From a checkpoint of a small transformer trained on Wikipedia.
Size: 15 layers, MLP 384 tanh GELU, 1.95M parameters.
Architecture: LayerNorm before each block, learned positions.
Training: a variant of Muon for these matrices, 131M tokens, 8014 steps.
Each number is 128 + 32 x the weight over its row's rms, rounded and kept within 0 to 255. Layers, rows and columns count from 0. The size above them is the row's rms in percent of the matrix's.

# layer 2 MLP up, 384x96, rms 0.212, rows 77-112, columns 0-95
size [ 87  86  85  94  99  97 101 103  94 115  87  91 108 110 108  89 101  93  78 112  99 126  99 110  92 105  92  92  86 100 114 105 120  98 107 100]
[[103 212 150 133 153 115 152 120 172 107  98  92 174 102 138 103 115 136 104 116  69 133 146 133 154 139 123  82 136 173 127 124 174 118 147  67 131  84 159 163 108 136 107 165 105 125  69  99 143 109 101  93 164 157 104 111 161  44 144 106 124 133 125 199 119 120 138 166  88  68 105 186 176 163 113 138  98  54 203 137 133 138 138  83 149 100 116 155 133 133 104 144 122 167 120 106]
 [159  55 131 112 143 123 116  90 133 153 102 128 143 157 131  97 134 171 139 113 112 168 154 106 183 115 125 133 149  97 164 115  54 136 129 165  78 207 136  93  95 136  64 143 172 141 166 155 120 156 151  99 152  82 139 130 119  93  62 133 138  90 154 129 149 105 136 186 194  98 117 101 130 143 123 125 128  85 108 194 125  67 149 117 130  53 112  93 154 158 113 182 168 132 125 105]
 [128 138 128  99 136 115  51 142 134  87 171 136 121 127 147 131  87 126 135 142 157 131  94 123 152  92  85  71 140 141  86 152 126 137 113 141 154 164 136 100 135 197 132 138 155 148 133  21 156  91 112  61 144 108 100  93 140  92 122  89 103  91 113 138 146 153 212 114 167  89 103 142  94 117 139 123 164 192 143 150 164 131 180 158 140 194  99 130 149 142 113 178 121  78  85 140]
 [118 154 177 197 134 124 126 114 182 131  70 104 134  95 115 128 145 114 151 143 128 198 170 120 187 109 120 156 151 109 134 102 121 125 136  81 189 132  83 181  92 141 136 147 168 121 115  53 130 135 117 121 119 113 101 130 154  82  81 120 103  99 124 122  72 206 184 147 149  98 155 103 164 149  92 149 109 107 152  48 119 130 127 140 107 189 111 162 118 116 139 132 156 126 119  54]
 [139  89 184 132 134 108 124 138 128 132 133 137 132 141  75 123 115 171 103 159 127 113 137 139 123 130 131 139  69  61 125  99 162  94 125 166 155 136 172 151 113 175  71  94 130  81 128 136  99 143 169 139  94 149  66 112 117 145 167 185  76 106 159 101 177  89 140 134 130  94 142 119 168 166 113 225 147 111  92  94 153 101 198 159 127 112 112  34 113 138 150 139  75 135 141 144]
 [168 152 175 104  87  76 175 113  53  84  85  82 132  87 175 152  90 107  67 157 145 149 115 107 122  92 138 114 177 196 169 129 136 145 163 172  97 110 168 126  86 135 105 116 193 120 159  67  97 130 140 119 133 151 135 132 121  95 122 110 113 113 100  82  90 121 206 128 117 150  66  78 120  91 125 173 128 186 143  95 131 123 154 144 123  93 123 145 149 155 121 141 157 131 142 143]
 [138 166  79  90 115 128  80  39 101 146 168 124 157  89 134 161 135 111 132 153 147 126 175 124 142 160 138 177  99 145 124 177 134 146  86 141 172 120 165 113 155 130 153 135 123 145 129 177 151 135 137 140 118 124 119 109 132  91 120 181  77  90 154 101  68  84 213  97 110  84 127 174 110 110  77  89 159 108 127  79  87 165 115 176 122 125 117 163 176 150 141  91  65  97 107 165]
 [162 183 126 173 170 168 119 135 137 111 166 100 128 102 117 121 133 140 100 127 138 184 112 106 205 152 180 153 114  88  38 100 134 148 120 132 189 137 144 101 108 109 132 157 140 125 147 169 164 137 187 147 130 109 111 116 131 129  71 138 107 189 165 101 102 150  84  94 109 109  98  94  80  92  96 137 168  67 103 109 115 153  97 111 122 119  67 108 126 218 109 122 168 117 127 147]
 [132 159 127 176 127  79 125 137 121  84 177 113 155  26 207 108 135 138 100 148 113 120 118 123 154 147 148  90 180 176 167  76 174 105 137 144 148 127 133 128 125 164 188  97 100 127 143 129 130 176 132 145 158 133 177 165  71 148 112  63  86 113  99 112  80 142  97 104 170 148 145 129 159  77  66 146  92 148 140 150 119 150 159  69  96 144 146 161  97  94 102 125 110 132 112 122]
 [137 154  81 121 131 117 133 125 121 130 103 155  68 135 145 112 168 143 149  80 184 155 100 166 180 119 128 146  77 165 139 183  96 120 133 157 135 152 126 143  69 131 125 126 136  84 159 212 129 149 148  77 144 183 135 154 171 102 130 168 127 136 149  90 203 115 137 139 142 155 109 166  67 139  86 169 125 107 105  82 123 119 108 127  70  49  92  91  92 103 117 125 120 124  77 174]
 [160 184  73 141  68 162  80  97 156 161 127 116 178  86 105 179  64 150 104 173  96 134 179 150 134 170  96 122  68 123 110 102 177 153  97  84  78 161 145 152 161  90 133 110 115  96 112 100 138  92 117 115  87  70 120 130 128 100  99 103 123 126 118 125 105 124 199 150 188  98 120 178 161 149  91 176 184 107 132 139 128 137 113 120  98 109 146 112 171 165 171 139 112 123 142 128]
 [119 228 156  87 101 142 137 130  94  81 107 111 112 129 151 155 159 109  78 116  69 163 172 145 121 107  97 148 116  96  97 116 115 148 152 136 148 134 227 104  98 109 171 148  93 122  98 157  99  92 167 162 116  98 110  71 191 140 203 139  72 116 104 118 167 154 141 130 167 102 130  98 115 123 116 189 159 142 109 111 148 146 108  75 166 133 149 121 137 127 178 157 144 130  91 113]
 [101 107 146 204 146  80 188 102 166 143 144 131 127  40 104 133 149  99 151 101 130  93 101 130 110 170 104 135 103 125 166 153  98 155 137 160 135 106 126 170 122 105 176  76 101 117 108  90 137 155 166 113 158 147 150 148 104 131 130 174  58 214 103 156 144 152  77 121 131 117  92 122 123 132 146 117  81  79 124 124 111 162 159 183  69 115 132 144 174 120 178 155 116 139  90  71]
 [130 147 131 113 183  78 112  78 134 156  89 115 175 115 135 138 143 169 106 129 118 170  93 112 120 132  76  75 165  76 143 105 108 146 129 162 119 153 151  81  95 137 151  92  96 115  93 130 144 109 160 170 170 145 126 108 159 120 130 139  65  95 161 141 117 148  88 182 156  81  79  72 146 173 231 138 106 136  81 115 135 129 125 215 109 104 112 165 179 127 148 139 125 122  94 135]
 [ 74 151 137 175 154  98 121 126 126 167 138 123  36 140  77 187 121 151 110 185 178 154 100 130 100 173 143  97 114  97 142 151  92 123 144 140 168 120 101 126 117 147  82 133  82 113 161 123 200 111 154 180  98 102 159 116  81 118 145  78  70 141 121 137 111 145 143 130 151 126 147 167 165 104 134 108 128  99  61  88 128 123 159 193 108 132 100 166 104 120  99 181  92 106 147 186]
 [176 168 169 105 150 142 140 139 206 116 140 113 106  93 172 108 115 128 121  66 146 131 155 137 128 148 182 208 108 114  58  89 109 147 151 152 189 100 152 147 119  64 131 142 145 173 124  83 126 114 141 136 111 171 158 145 114  88 172  54 128 143 101 103 123 126 118 169 142 148  94 153 173 129 106 105  93 106 103 158 126  85  53 133 148 146 188 171 118 107 127 116 116 137  97  83]
 [ 89 118 131 154 164 104 102 108 154 108  82 134  68 123 168 195 117  54  62 174 157 119 141 139 121  78 140 189 123 158  84 183  89 112 141 127 152 122 174 156  85  66 165 133 145 130  94 166 147 175  84  84 137  97  92 163  69 167 181  93 175 130 139 176 161  90 108 136 112 142 121 156 115 144 147 153  90 112 158 138 135 148 146  98 118 118 126 148 134  85 146 110 156  95 125 129]
 [117 143 146 135 214  64 158 121 114 123  85 114 117 159 134 102 109 135 124 139 168 169  92 156 110  91 148 107 120  68 167 127 213  99 123  99 169 116  59  81 157 141  75 165 100 125 189 131 168 154 149 142 179  89  79 160 145 134 139 162 127 116 119 117 134 140 162 133 132 122 110 113 142  72 166 160 104  94  88 198 166 118 162 115 102 126 127 101  84 118  99 100 133  76 158 136]
 [170 144 135 154  89 111 124  85 138 138  44 135 125 164 119 175 160 151  58  82 152 136 158 125 179 111 169 159 111  89 170 155 169 172 116 137 110 106 119 191 179  83  85 133 173 166 190  77  89 104 173 127 125 155 114 143 112 132 143 100 115 127  92 120  93 108 163 116 133 127 171 153 124 110 124 183 114  96  80 101 112  98 161  80 131  89 126 134 165 123  78  84  93 101 155 144]
 [135 155 146 198 154 168 136  86 160 135  83 113 119 124 120 115  89 128  85 121 205  83 111  90 131 138 136 134 121 103  21 184 121 148 138 189 116  91 133 159 156 162 117 134 133 122 172 159 121 155 128 150 143 138 138 189  99 139  92  74 113  97 123 127 127 139  84 137 157 132  59 148  82 115 153 101 136  88 136 161 132  69 159 211 113 148 138  68 105 138 117 141 111 107 113 128]
 [ 96 149 157 110 228 111 112 129 145 107 131 129 109 167 143 119 117 214 136  74 183 124 130  85 127  65 170 102 169 187 123 167 117  92  95 103 139 175 165 166 112 123 114 133  95 117 115 145 141 119  97 128 117 103 164 114 120 101 127 163 168 144 114 129 166 164 106 158 160 142  87  63 118 143 124 136  98  85 122 134 113 102  72 172 148  56 113 129 112 105 134 110 207  95 122 153]
 [138 137 135 142 171 153 153 151 145 137 114 137 126 151 175 125 123 145  72  52 158 161 126 159 161 135 130 166 131 120 131  82 113 140  50 131  90  97 131 121  94 124 103 165 105 116 137 164 136 132 114 125 150 164 133 138 124 169  42 128 164  75 164  85 165 155  95 167 146  93 124 102 114 144 160 127  95  93 102 211  83  77 108 148 115  25 137 129 137 135 103 144 160 117 164 186]
 [124 159 153 163 107 101 165 104 125 147 132 148  95 199 124 121 138 116 148 147 179 143 123 128  74 103 159 160 106 101 157 171 131 176 157 113 175  52 135 139  80 130 135  68 140 123 186 128  87 163  94  75  97 138 120  87 149 189 137 120 142 140 115 143 197 120 140 174 107 119 166 146 152  87  84  89 109 104  75 135  92 100 148 119 126 127  69 162 179  99  75 108  80 150 152 128]
 [146 149 174 165 194 166 112 103 172 148 115 136 136 146 106 144 120 143 164  82 161  97 103 145 122 120 124 122 131 173 134 109 127  91 140 116 111  76 165  86 166 148 142 169  61 109  50 118 129 177 168 139 135  99 127 111  85 100 138  95 137 101 112 158 133  94 150 110 153 125 156 174 151  89 136 119  46  70  82 222 122 145 160  78  81 107 142  92 106 121 166 162 160 128 133 136]
 [116 150 147 169 195 121 186  82 139 131 158 145  81 135 173 134 178 109 103 129 106 120 185 175 146 107 109 126 136 205  44 175 146 127 103 110 134  96 126 116  76 150 112  97 154 143 166 189 155 107 144 179 101 157 149 121 100 124 164 177 171 172 128 121 198 102 102 122 137 122  88  98  69 104 103  86  91  91 134 134 146 128 131 101 109  75  92 106 109 117 105 138 113 111 121 101]
 [169 166 163 138 137 154 102  70 151 152 118 155 154 131 111 185 125 121  97 185 102 118 113 156  91 192 132 110 103 133 168 122 127  87  83  85 108 120 161 119 104 118 176 156 134 169  95 109 178  65 103  95  92  98 130 109  92 131 116 121 139 148 151 178  76 111 118 106 148 162 134 200  84 136  78 150 175 150  35 132  91 177 172 158 139 136 122 117  85 158 103 119 122  92 118 125]
 [150 143 102 154 164 162 116  89 134  78  42 101  58 141 132  88 145 119 158 117 130 139 128 137 110 168 122 116 161 116 192 116 143 117  63 112 120  96 134 170 114 184 152 133 125 146 154 157 157 145 127 152 146 138  88 206  88 131 132 109 154 157 188 135  77 105 141 111 141 163 111 143 160 148  77 147  83 162  85 118  84  93  82 136 120 147 140  70 178 181 125 105 140 179 102  86]
 [ 94 170 206 122 119 104 183 114 115 183  99 138 150 115 151 122  98 148  90 123 141 109 114 128 110 145 107 125 102  91 129 139  61 111 106  95 133  62 192 154 172  95 135 151 166 185  59 148  92 144 115 109 139 131  77 165 128 135 108 163 176 153 107 144 128 130  87 167 185 134 113 139 101 141 117 112 137 119  82 192 171 177 132  89 156  74 178  81 131 143 156  90 101 151 123 100]
 [130 103 141 158 117 154 159 133 180 147 103 192 197 168 141 100 169 118 112 143 143  67 103 154 116 155 131 144 158 126 187 125 136 104 128  89 188 143 138 136 172 120 115  95 143 149 107 102 104 157  95 113 155  73  86 149  86  79 153 119 110 120 176 123  92  52 167 128 140 113 126 166 125 118 115 147 121 166  95 138 106  95 118 150 140 139  73 132 104 145  57 129  86 178  46 184]
 [ 95 143 158 148 155 133 111 135 155 103 137 150 170 115 165 139 102  98 146 110 102 127 120 110 112 123 144 140 149 115 117 167 135 117 144  95 200 111  94 165 130 155  85  80  96 112  72 166 118 140  56  83 200 136 142 159 122 119 151 166 153 135 103  98 141 155 130 169 115 126 211 102 159  29  62 129 129  66 125 131 130 143 117 148  82 174 120 119 108 159  81 151 177 174  95 121]
 [104 151 146 133 111 105  92 171 134  97 134 139 194 125 141 153  80  82 111  71 138 134 102 129 170  85 115 145 139 114  70 111 153 199 167 133 130 115 128 104  95  86 117 109 211 138 170  83 132 141 107 146 135  88 126 140 141 127 126 113 110 118  78 160 211 125  86 142 145 112 131  67 120  87 161 160 128 161 164 161  74  88 179  84 183 109 141 158 179 156 144 119 117  73 135 123]
 [ 88 148  98 125 140  81 134 117 118 124 130 134 110 124 148 158 225 147  97 155 121 151 124 163 115 144 132 100  71 115 133 180 141 114 134 114 107 106 108 181  90 139 108 113 115 121 135 100 119 140 114 104 144 168 139  97 174 151  68 187 239 146 117 133 146  63 113 168 201 142 202 132 137 115 107 103 116  93 154  46 110 151 132 116 113 137 111 111 145  96  91 155  99 117 120  81]
 [117 176 147 153 145 132 184 164 123 137  89 131 169 151 162 166 139 108  61 156 166 109  93  86 163 105  77  94 147 104 156 152 107 160 113  91 154  64  45 113 128 140 137 145 107 111 129  89 135 126 136 106 119 129 155 197 137 159 134 128 132 162 141 157 202 125 122  79 131 143 118  69  63  91 164 184 134 120 123 126 101  99 122 138 149 100  92 103 170 183  85 145 127  90 185 129]
 [ 78  89 150 125 150 117 127 137 110 131  75 117 144 146 121 136 189 106 143 101 118 157  58 132 162  95 150  90 155 168  90 125 104  75 162 161  96 144 162 112  94 173 163 189  91 168 168 107 132 152 140 133 143 131 158 110  59 124 134 166 153 114 129 113 114 169  84 112 192 128 163  89 167 100  99 130 130 157 152 158 105  68  71  92 118 169 143 112 149 142 103  97  74 102 207 126]
 [137 105 120 149 137 154 143  99 108 131 126 143 113 151  63 183 104 118 106 189 131 128 141 180 137 111 114  71 156 158 132 177 117 178 160 145 168 189 159 123  92 126 114 147 126  95 129 100 172 146 103 140 144 125 142 135 119 133 105 156 115 124  60 125  76 104 147 130 135 166 144  53  95 138  97 110  94  32 169 128 113 182  65 152 102 149 121  77 125  85 153 105 128 173 178 183]
 [182 137 178 162 128 122 117 162 142  84 106 188  90 195 148 112  82 161 105 158 169 171 148 106  83 153 136 137 132  59 139 140 105 109 136 127 158  67 112 149 152  91 122 141  72 108 139 138 108 146 146 148 123 150 156 143 128 134 112 192 114 136 168 146  79 104 139 122  91 115 118 120 102 101  97 193 111 122  70 146 101 128 115 187 122 164  88 104 111 119  85 175 173  63  59 114]]
# layer 2 MLP down (transposed), 384x96, rms 0.13, rows 77-112, columns 0-95
size [ 80  87  81  94 102  89  98 102  87 124 100  83 108  97 106  89 101  99  83  92  86 114 105 103  93 103  91  90  97 105 109 106 112  97 105 112]
[[100 160 177 126  94 133 169 134 124  99 105 146 131 115 141 139 148 113  85 191  78 117 149 147 172 122 153  89 153 127 106 149 172 152 119 122 125 119 112  68 161 102 168 198 109 128 123  91 105 146 118  72 110 199  76  98 228  96 114 146  91 121 104 140 175  80 132 121  82 101 137 161  97  98 121 109 109 127 136 150 116 187 138 194  98 159 151 145  98 180 119 104  87 148 120  94]
 [118 134 169 149 175 163 143 196  99 144 171 121 160 145 105 156  76  85  71  95  83 149 167 155 105 142 183 105 104 135 116  86 136 111 145 136 108 111 114  91 145 142 148 164 165 191  83 166 108 141 114 101  87  86 176  91 123 144  90 146  94  79 103 128 123 143 128 130  86 147  70 114  69 124 155 117  54 101 113 158 199 169 115 183 157 160 128 121 112 124 143 134 148 162 124  91]
 [ 73 121 155  94 100 140 118 140 123 161  98 160 127 186 143  69 166 115 122 127  99 122 109 129 143 199 187 161 163  97 194 131 104 135 146  56 173 116  78 122 148 101 118  65 116 107 116 126  99 129 134 133 138 139 208 105  52 152 159 149 124 181 118 136 123 154  89 182 133 157  99 128  64 124 110 101 165  74 111 101 188 112 157 120 129 137 135 123 130 132 100  81 158 127 141 105]
 [114 119 166 149 171 110  80  78 118 115 157 133 131 111 106 125 139 176 119  57 111 123 148 142 123 166  74 116 152 135  86  96  95 123 130 115  95 117 119 151 150 100 135  60 112 100 149 107 220 118  74 178 103 166 156  83 121 153 216 153 126 137 168 105 117 148 138 145 172 146 132 116 140 182 118 151 148  95 117  74 156 144  98 149 165 133  75 156 118 146 125 139  33 161 118 134]
 [170  84 136 123 111 125 179 141 184 109 182 143 176 135 132 143 117  71 100 163 126  81 131  96 125 160 139  66  72 183 106 137 119  74 118 120  96  83 151 169 144 130  64 177 112 126 136 155 117 136 161 113 157  92 144 139 108  82 151 207 152 116  78 131 154  71 106 107 155  80 129 132 156 124 127 164 202  86 117  87 120 171 144 140 159  82 138 107 134 155 163  84 119 135 111 129]
 [160 169 142 101  95 105 189 113  80 106  60 111 133  94 155 120  88 122  81 165 178 143  90 104 141 104 106 106 185 202 154 137 175 160 152 160 104  89 166 153  83 116  92  92 136 112 138 107  84 132 172  95 128 156 144 142 117  89 143 103  92 107 111  89 100 123 191 113 146 136  52  87 145  92 115 188 145 179 161 123 128 150 179 142 135 138 158 142 171 147 126 127 155 121 134 171]
 [130 122 214 114 146 125  91 126  98 119 162 126 122 160  95 128 131 177 109 103  79 101 113 142 181  84 139 105 125 199 113 103 137 142 155  85 182 127 151 146 134 105 154 144 108 108 106 182 135  80 142 156  89 122 160 147 124  82 125 162  94 185  91  95 174  82  93 146 106  75 197  87 119  73 100 168 116 168 152 160  82 150 139 149 143 101 136 107 121  62 150 150 115 173 156 111]
 [149 173 152 167 102 134 138 127 118 144 122 149 147 112 104 141 110  48 129 107 138 110 103 100 142 154 122  97 157  83  85  73 123 161 139 141 146 179 115 109 102 146 122 150 108 130 103 171 205 156 118 212  88 132 140  76 101 138 121 191  53  80 171  86 162 138 157 165 174 127 103  61 142 111  53 173 134 131 105 117 146 102 110 136 141 162  96 149 106 152 178 152 138 135 123 129]
 [ 95 155 104 107 193 143 157 102 155  90 114  64 132 152 113 136 187 116  90 155 209 152 116 155 146  82 201 172 125  98 116  58  71  48 147 102 137 175  82 158 144  93 136 110  84 157 142 191 153 166 107  89  97 133 123 129 131 143  53 145 122 100 111 108 131 106 168 155 140 143 120 164 140 128 124 144 158 125 112 164 108 138 123 114 130 128 126 137 168 109  88  85 122 107 163 125]
 [185  78 114  84 108 148 161 185 163 186 107 141 150 138 127  98 147 169 114 159 125 120 140 113 147 163  76 109  90 133 149 112  88  63 149 192 130 155 134  91  84 124 112 112 175 120 201 147 111 139 114 115  93 141  93 162 114 114 135 178 151 166 148  92 165 105 128  56 168 150  96 131 104  84 130 214 111 118  82 107 126 177 134 141 138 130 125  87  56 132 123 104 120 130  99 118]
 [103 164 149 181 111  79 124 150  67 138  99 127 140  85 132 108 130 175 150  97 153 113 132 125  97 140 173 138 146 145 145  87  83  96  98 131 164 131 171 132 148 134 164  97 114 122 136 133 181 161 234 101 133 142 132  78  99 144 160 149 112 148 104 100 130 106  85 107 120 144  71 129 123 119 191 117  98 219 133  87 104 126 157 146 135 141  77 193 110 100 128 116 165  56 156 111]
 [155 195 143  79 134 132  88 124  81 114 131 109 127  91 154 148  74 115 168 108 128 118  98 169 194 154  99 160 115 156  65 121 154 171 138 136 146 113 199 126 106  93  84 169  92 143  56 167 122  65 177 145  84 115 103 127 145 119 144 130 101  70 156 181 137 133 166 141 167 107  80 114 146 143 118 181 152 136  88 149 175 126 126 146 130  96 119 111 186 146 120 117 166 117  79 139]
 [136 103 101 120 114 101 144  63 126  61 156 143 122 122 112 135 143 149 169  80 142 102 128 114  70 152 141 156  90 162 135 127 157 138 107 196  65 162 127  95 122  81 147  80 192 148 117  76 177 143 112 162 137 138 169 129 105 119 130 124 120 191 156 175 108 122  99 133 178 119 110 169 117  90 108  68 148  70 154 178  93 103 158 143  99 101 168 127 175 121 183 171  97 127  93 108]
 [101 131 130  90 116  90 144 126 133 120 131 133 169  99 112 125 130 158 188 171 171 104 111 122  97 134 109 107 109 128 165 166 119 101  87 110 160  87 160  87 140 129 183  61 117 201 144  98 104 171 137  69 155 145  86 116 159 164 126 114 175 154 116 127 179 163  82 182 112 118 206 138 118 118 161 139 137  65  76  86 128 157 138 162 147  71  99 154 156  92 149 129 121 103 139  61]
 [167 166 105 116  95 157 158 152 120 152  87  76 252  81 134 105 111 128 116 153 135  96 119 129 170 158 132 108  99 137  82 152 178 119 130 163 141 119 134 142 189 111 193 151 169 122 135 118  96 190 112 132 144 169 110 170 100 104 129 140 138 110 110 137 133  61  50 137 110  93  90  60 174 115  97  99  71 140 123 134 106 162 139 123 124 159 161  89 113 155 130 134 119 150 122 134]
 [158 182 154 134 110 108 125 149 150  82 122  66 137  73 110 163 106 187 122 124 189 167  91 169  99 167 182 124 110 122 103  87 115  82 152 109 178 100 122 102 159 163  86  92 167 121 133  52 145 103 127  91 119 187 133 142 172 131 157 122 143 142 115 130 131 170  77 143 159 209 125 155 132 106 159 132 121 136 105 129 107  64  87 118 167 104 132 149 108  88 179 118 146 119 125  73]
 [166  99  76 110 135 170  98 110 125 103 132 112 132 121 118 160 150  79  94 111 129 164 185 142 122 159 177 168 155 137  82 111 104  98  64 150  90  83  99 153 114 133 147 118 190  82 136 178 108 128  62 110 116 178 138 174  63 133 163  83 151  96 146 148 159 142 155 127  95 123 135 188 127 149 193 156 144 151  70  52 143 145 121 112 137 102 149  82 178 105 141 125 117 114 113 155]
 [111 117  79  84 143  60 134 106 121 120 160 145  97 142 103  93 101 108 116  63 106 110 143 145 155 150 116 113 156 165 122 173  89 146 153 129  76 134 113 115 172 116 180 118  85 129 161  89 176 114 150 139  74  96 123 108 122 137 163  93 153 113 119 179 156 142 121 147 144 121 120 157 103 161 167 185 152 247 204 105 155 164 116  95 119  81 159  95 139 122 113 129  79  92 103 116]
 [147 136 115 150 108 111 107  91 191 152  55 129 117 143 179 150 134 128  77 129 171  87  70 133 195 114 110 134 143 119 146 166 186 151 138 170 122  97 201 164 135  92  63 121 136 151 121 135 104 107 180 104 115 172 106 140 101 110 177 109 124 154 113  99  94 135 169 105 127 106 111 110  97  78 116 184 132 125 108 136 125 139 147 107  86 107 108 134 188 148  83 130 101  96 143 223]
 [ 96 127 155  97  96  91 150 129 109 183 110 140 164 141  68 111 186 109 125 149  16 138 134 116  86 112 113  98 129  91 161 128 125 130 141  83 118 166 126 112 177 174 143 164 121 119 120  96 136  98 110 201 106 148 143  70 112 117 128 123 120 173 102 158 180 161 144 111 109 163 169 129 116 183  76 117 140 114  82 106 113 147 118 133 142  96  80 188 107 175 143 183 103 160 118 178]
 [142 112  98 124 139 117 130 133 141  89 152 162 153 124 149 117  95 145  31 103  65 160 196  31  89 132 214 122 170 159  77  88 131 105 132 124 126 157 146 125 121 114 163 126 129 136 126 151  96  83  89 184 150 123 146 119 113 108 108 195  94 137  97 155 148 116 120 149 129 117 111 122  89 104 168 133 132 165 172 158 144  75 141 131 201 102 164 120 135 188 119 127 118 146 121  96]
 [120 129 136 102 135 124 121 137 139  96 165 113  99 133  59 119  99 105  79  87 156 178 135 104 127 203 156 167 146 152  93 109 145 169 138 154 102 115 183 109 134 120  93  86 132 173  23  92 135  98 138 127 100 156 143 147 137 123 150 158  83 144 107 151  95  85 115  89 202 129 113 107 107 197  97 137 123 107 173 168 159 109 171 138 149 159 161 112 115 200  93 128 128 130  79 150]
 [ 79 144 144 163 114 123 127 116 120 169 155 174 109  69 104  92 152 182 223 135 144 131  97 106  46 143 106 125 125 149 175 148 123  64  41  74 146 126 143 122  89 169  91 130 146 189 127 126  58 181 109 107 131 136 144 106 111 125 155 169 113 192 156 126 122 108 125 114  64 147 130 157 140 162 150 103 133 106 139 120 151 165 174 106  97 142 125 105 107 111 110 126 170 127 133 127]
 [ 70 129 119 102 124  79 140  91  78 116 132 198 113 117 136 127 123 134 121 145  48 157 149 117 128 118  93  94 133  97 142 148 147 146  75 142 167 145 117 111 172 163 153  87 200 152 196 173 116  89  86 101 131 142 129 146 146 150 106 180 115 157  88 130 123 152  70 145  83 125  91 132 134 181 136  97 163 163 136  87 118 146  89 167 167 180 111 132 162 142 109  93  74 174  72 147]
 [104 205  85 119 168  42 123 106 115 137 149 111 108 179 138 113  95 122 128 102 122 164 146 178 133  97 146 122 134 144 136  96 150 153  78 142 155 102 103 100 109 164  69  72 152 158 133 182 156  56 116 105  86 112 198 126 148 140  95 121 147 135  99 190 182 125 124 111 127 138 107 123  93 130 135 116  80 125 192 140 179 129 141 142 152 107 111 144 105 135 125 197 131 120  55 149]
 [117 108 118  79 132 153 132 161 189 175 110 150 142  67  74 112 106 139 160 146 160 167 125  98 140 191 135 101 177  78 178 104 120 116 117 146 112 135 114  93 107  72 125 143 140 131 152 125 136 147 123  81  71  98  57  75 106  87 168  85 122 168 141 164 107 164 140 117  94 108 114 170 142 125 171 153 175 103 188 186  97 176 105 115 167 136 142 138  68 113  88 152 130 160 133 111]
 [120 179 110 122 121 147  53 133 165 117  82 138  91 117 155 136 155 168 165 147 144  41 146 114 190 108 109 145 165 134 121  79 104 133  67  72 135 139 143 145 131 136 132 145 155  68 172 190 144 158 124 135 134  69 159 109 174 148 131  72 157 144  84  67 162 183 123 118 121 184 142  85 173 117 141 148 117 119  87 128  93  83 103 134 113 143  93 109 144 133 121  82 168 152 122 136]
 [124 133 166 180 130 166 192 191 116 108 132 164 139 103  87 119  62 176 159 150 123 111  90  95  83 121  92 115 121 150 132 108 129 142 116 159 115 103 105 115  65  98 129 103 141  99 133 217  52 166 113 157 138 107  93 181 148 104  89 122  53  65 164 178 135 123 117 135 147 104 143 163 156 130 141 143  91 158 145 155 116 179 130 104 117  98 140  95 155 121 192 131 106 146 116 146]
 [152 104 117  49 114 131 134 140  93  63 179  54 129 153 169 129 144  99 145 147 121 146 175 120 140 158 154  75 141 134 168  93 117 132 159 152 111 119 148  97 101 181 127 142 114 147 156 145 166 217 167 132  94  95 113 126 141 146  85 126 115 138  83 136 152 133 111  59 103 123 108 146  75 126 121 139 174  57 143 157  98 139 124 102 139 148 201  70  95 150 178 103 117 106 148  94]
 [177 120 139  79 116 117  88 104  96 107  85 150 163 147 102 106 149 158 128 105 106  70 150 138 146 102 114 116 145 168 110 153 163 113  86  84 134 119 133 178 135 112 134  41 100  80  78 158 175 154 161 176 149 157 130 100 101  86 154 106 114 169 141  77 166  84 150 146 156 139 177  72 157  89 154 152 113 112 163 101 132 136 118 192 113 129 133 163 112 111  80 210 144 174 104 140]
 [152  76 183 130 102 133 134 150 114  64 110 162 164 117 194 139 146 164 118  88 169 122 136 156 175 140  57 134  97 163  65 119 134 135 119 140 152 134 149 118 109 149  82 122  75 126 116 136  88 111 152 115 142 120 148 154 189 127  94  47  90 111 116 148 149 124 117 122 147 107 151  73 171 117 170 142  96 133 146 134 146  78 119 109 112  56 192 123 214 154 145 154 103 106  97 146]
 [139 134 102 156 116  96 118 108 116 135 111 176 122  87 131 190 203 125 106 113 105 130  80 152  72 105 111 144 141 154 123 199 101 176 107 112 120 106 123 100 156 131 140 122 151 104  86 167 130 114  92 137 117  81 145 137 198 174  91 161 210 133 136 134 170 107  85 177 164  70 123 158 144 107 115 132 120  89 148  98  92 105  98  94 117 177  68 140 124 148 164 148 200  82 137 118]
 [135  90 120 120 219 147 118 160 137 105 192 181 187 153 140 110 140 123 131  76 123 135 101  93 137 157 103 143 113  97  82 129 156 175  93  94 215 148  82  51 121 138 172 119 109 102 101 115 137 129 117  99  72  87 152 119 136 150 112 109 137 117 137 199 177 121 187 112 139 125 117 123  77 118 140 148 136 108  76 143 134 112  82 127 150  98 103 145 141 158 165 158  94  81 134 168]
 [138 144  81 126 128 150 124  99 154 152 175 167 171 162 123 146  89 186 180 133 138 169 165 103 127 123 164  96 123 136 100 130 167 161 139 165 178 124 108  59 157 103 176 187 159 117  70 136 132  87 136 139  70 135 118 138  99 145 100 184 148 140 127 124  73 111  80  79 129  96 135 128  55 140 137 104 147 139 153  78  96  81 109 118 138 118 151 106 105 157 180 162 142  41 136 115]
 [102  86 141 163 151 166  98 200 141 157 163 134 138 137 115 129 188 181  79 139 146 117 100 169 133 122 176  82 134  78 104 160 149 167  86 138  66 148 112 130 114 150 114  55 127  52 131 105  96 103 122 134  86  89  49 121 155  66 110 114 170 123 133  79 109 168 135 160 129 131 119 139 122 163 106 136 116 172 169 144 114 149  94 122 144 149 153 144 176  64 118 131 140 139 139 177]
 [114 117  95 136 132 136 161 139 164 127 160 116 135 123 104 221  81  96 100 139 129 117 109 131 132 143 146 134  96  70 161 114 172  79 117 175 114 124  81 189 167 117 108  85 132 138 146 127 146  97 129  51 151  77 134 120 137 142 152  56 131 187 125 168 119 154 137 102 106 112 114 135 116 172 153 109 143 154  92 200 119  52 117  79 114 137 127  84 175 135 141 113 125 213 117 152]]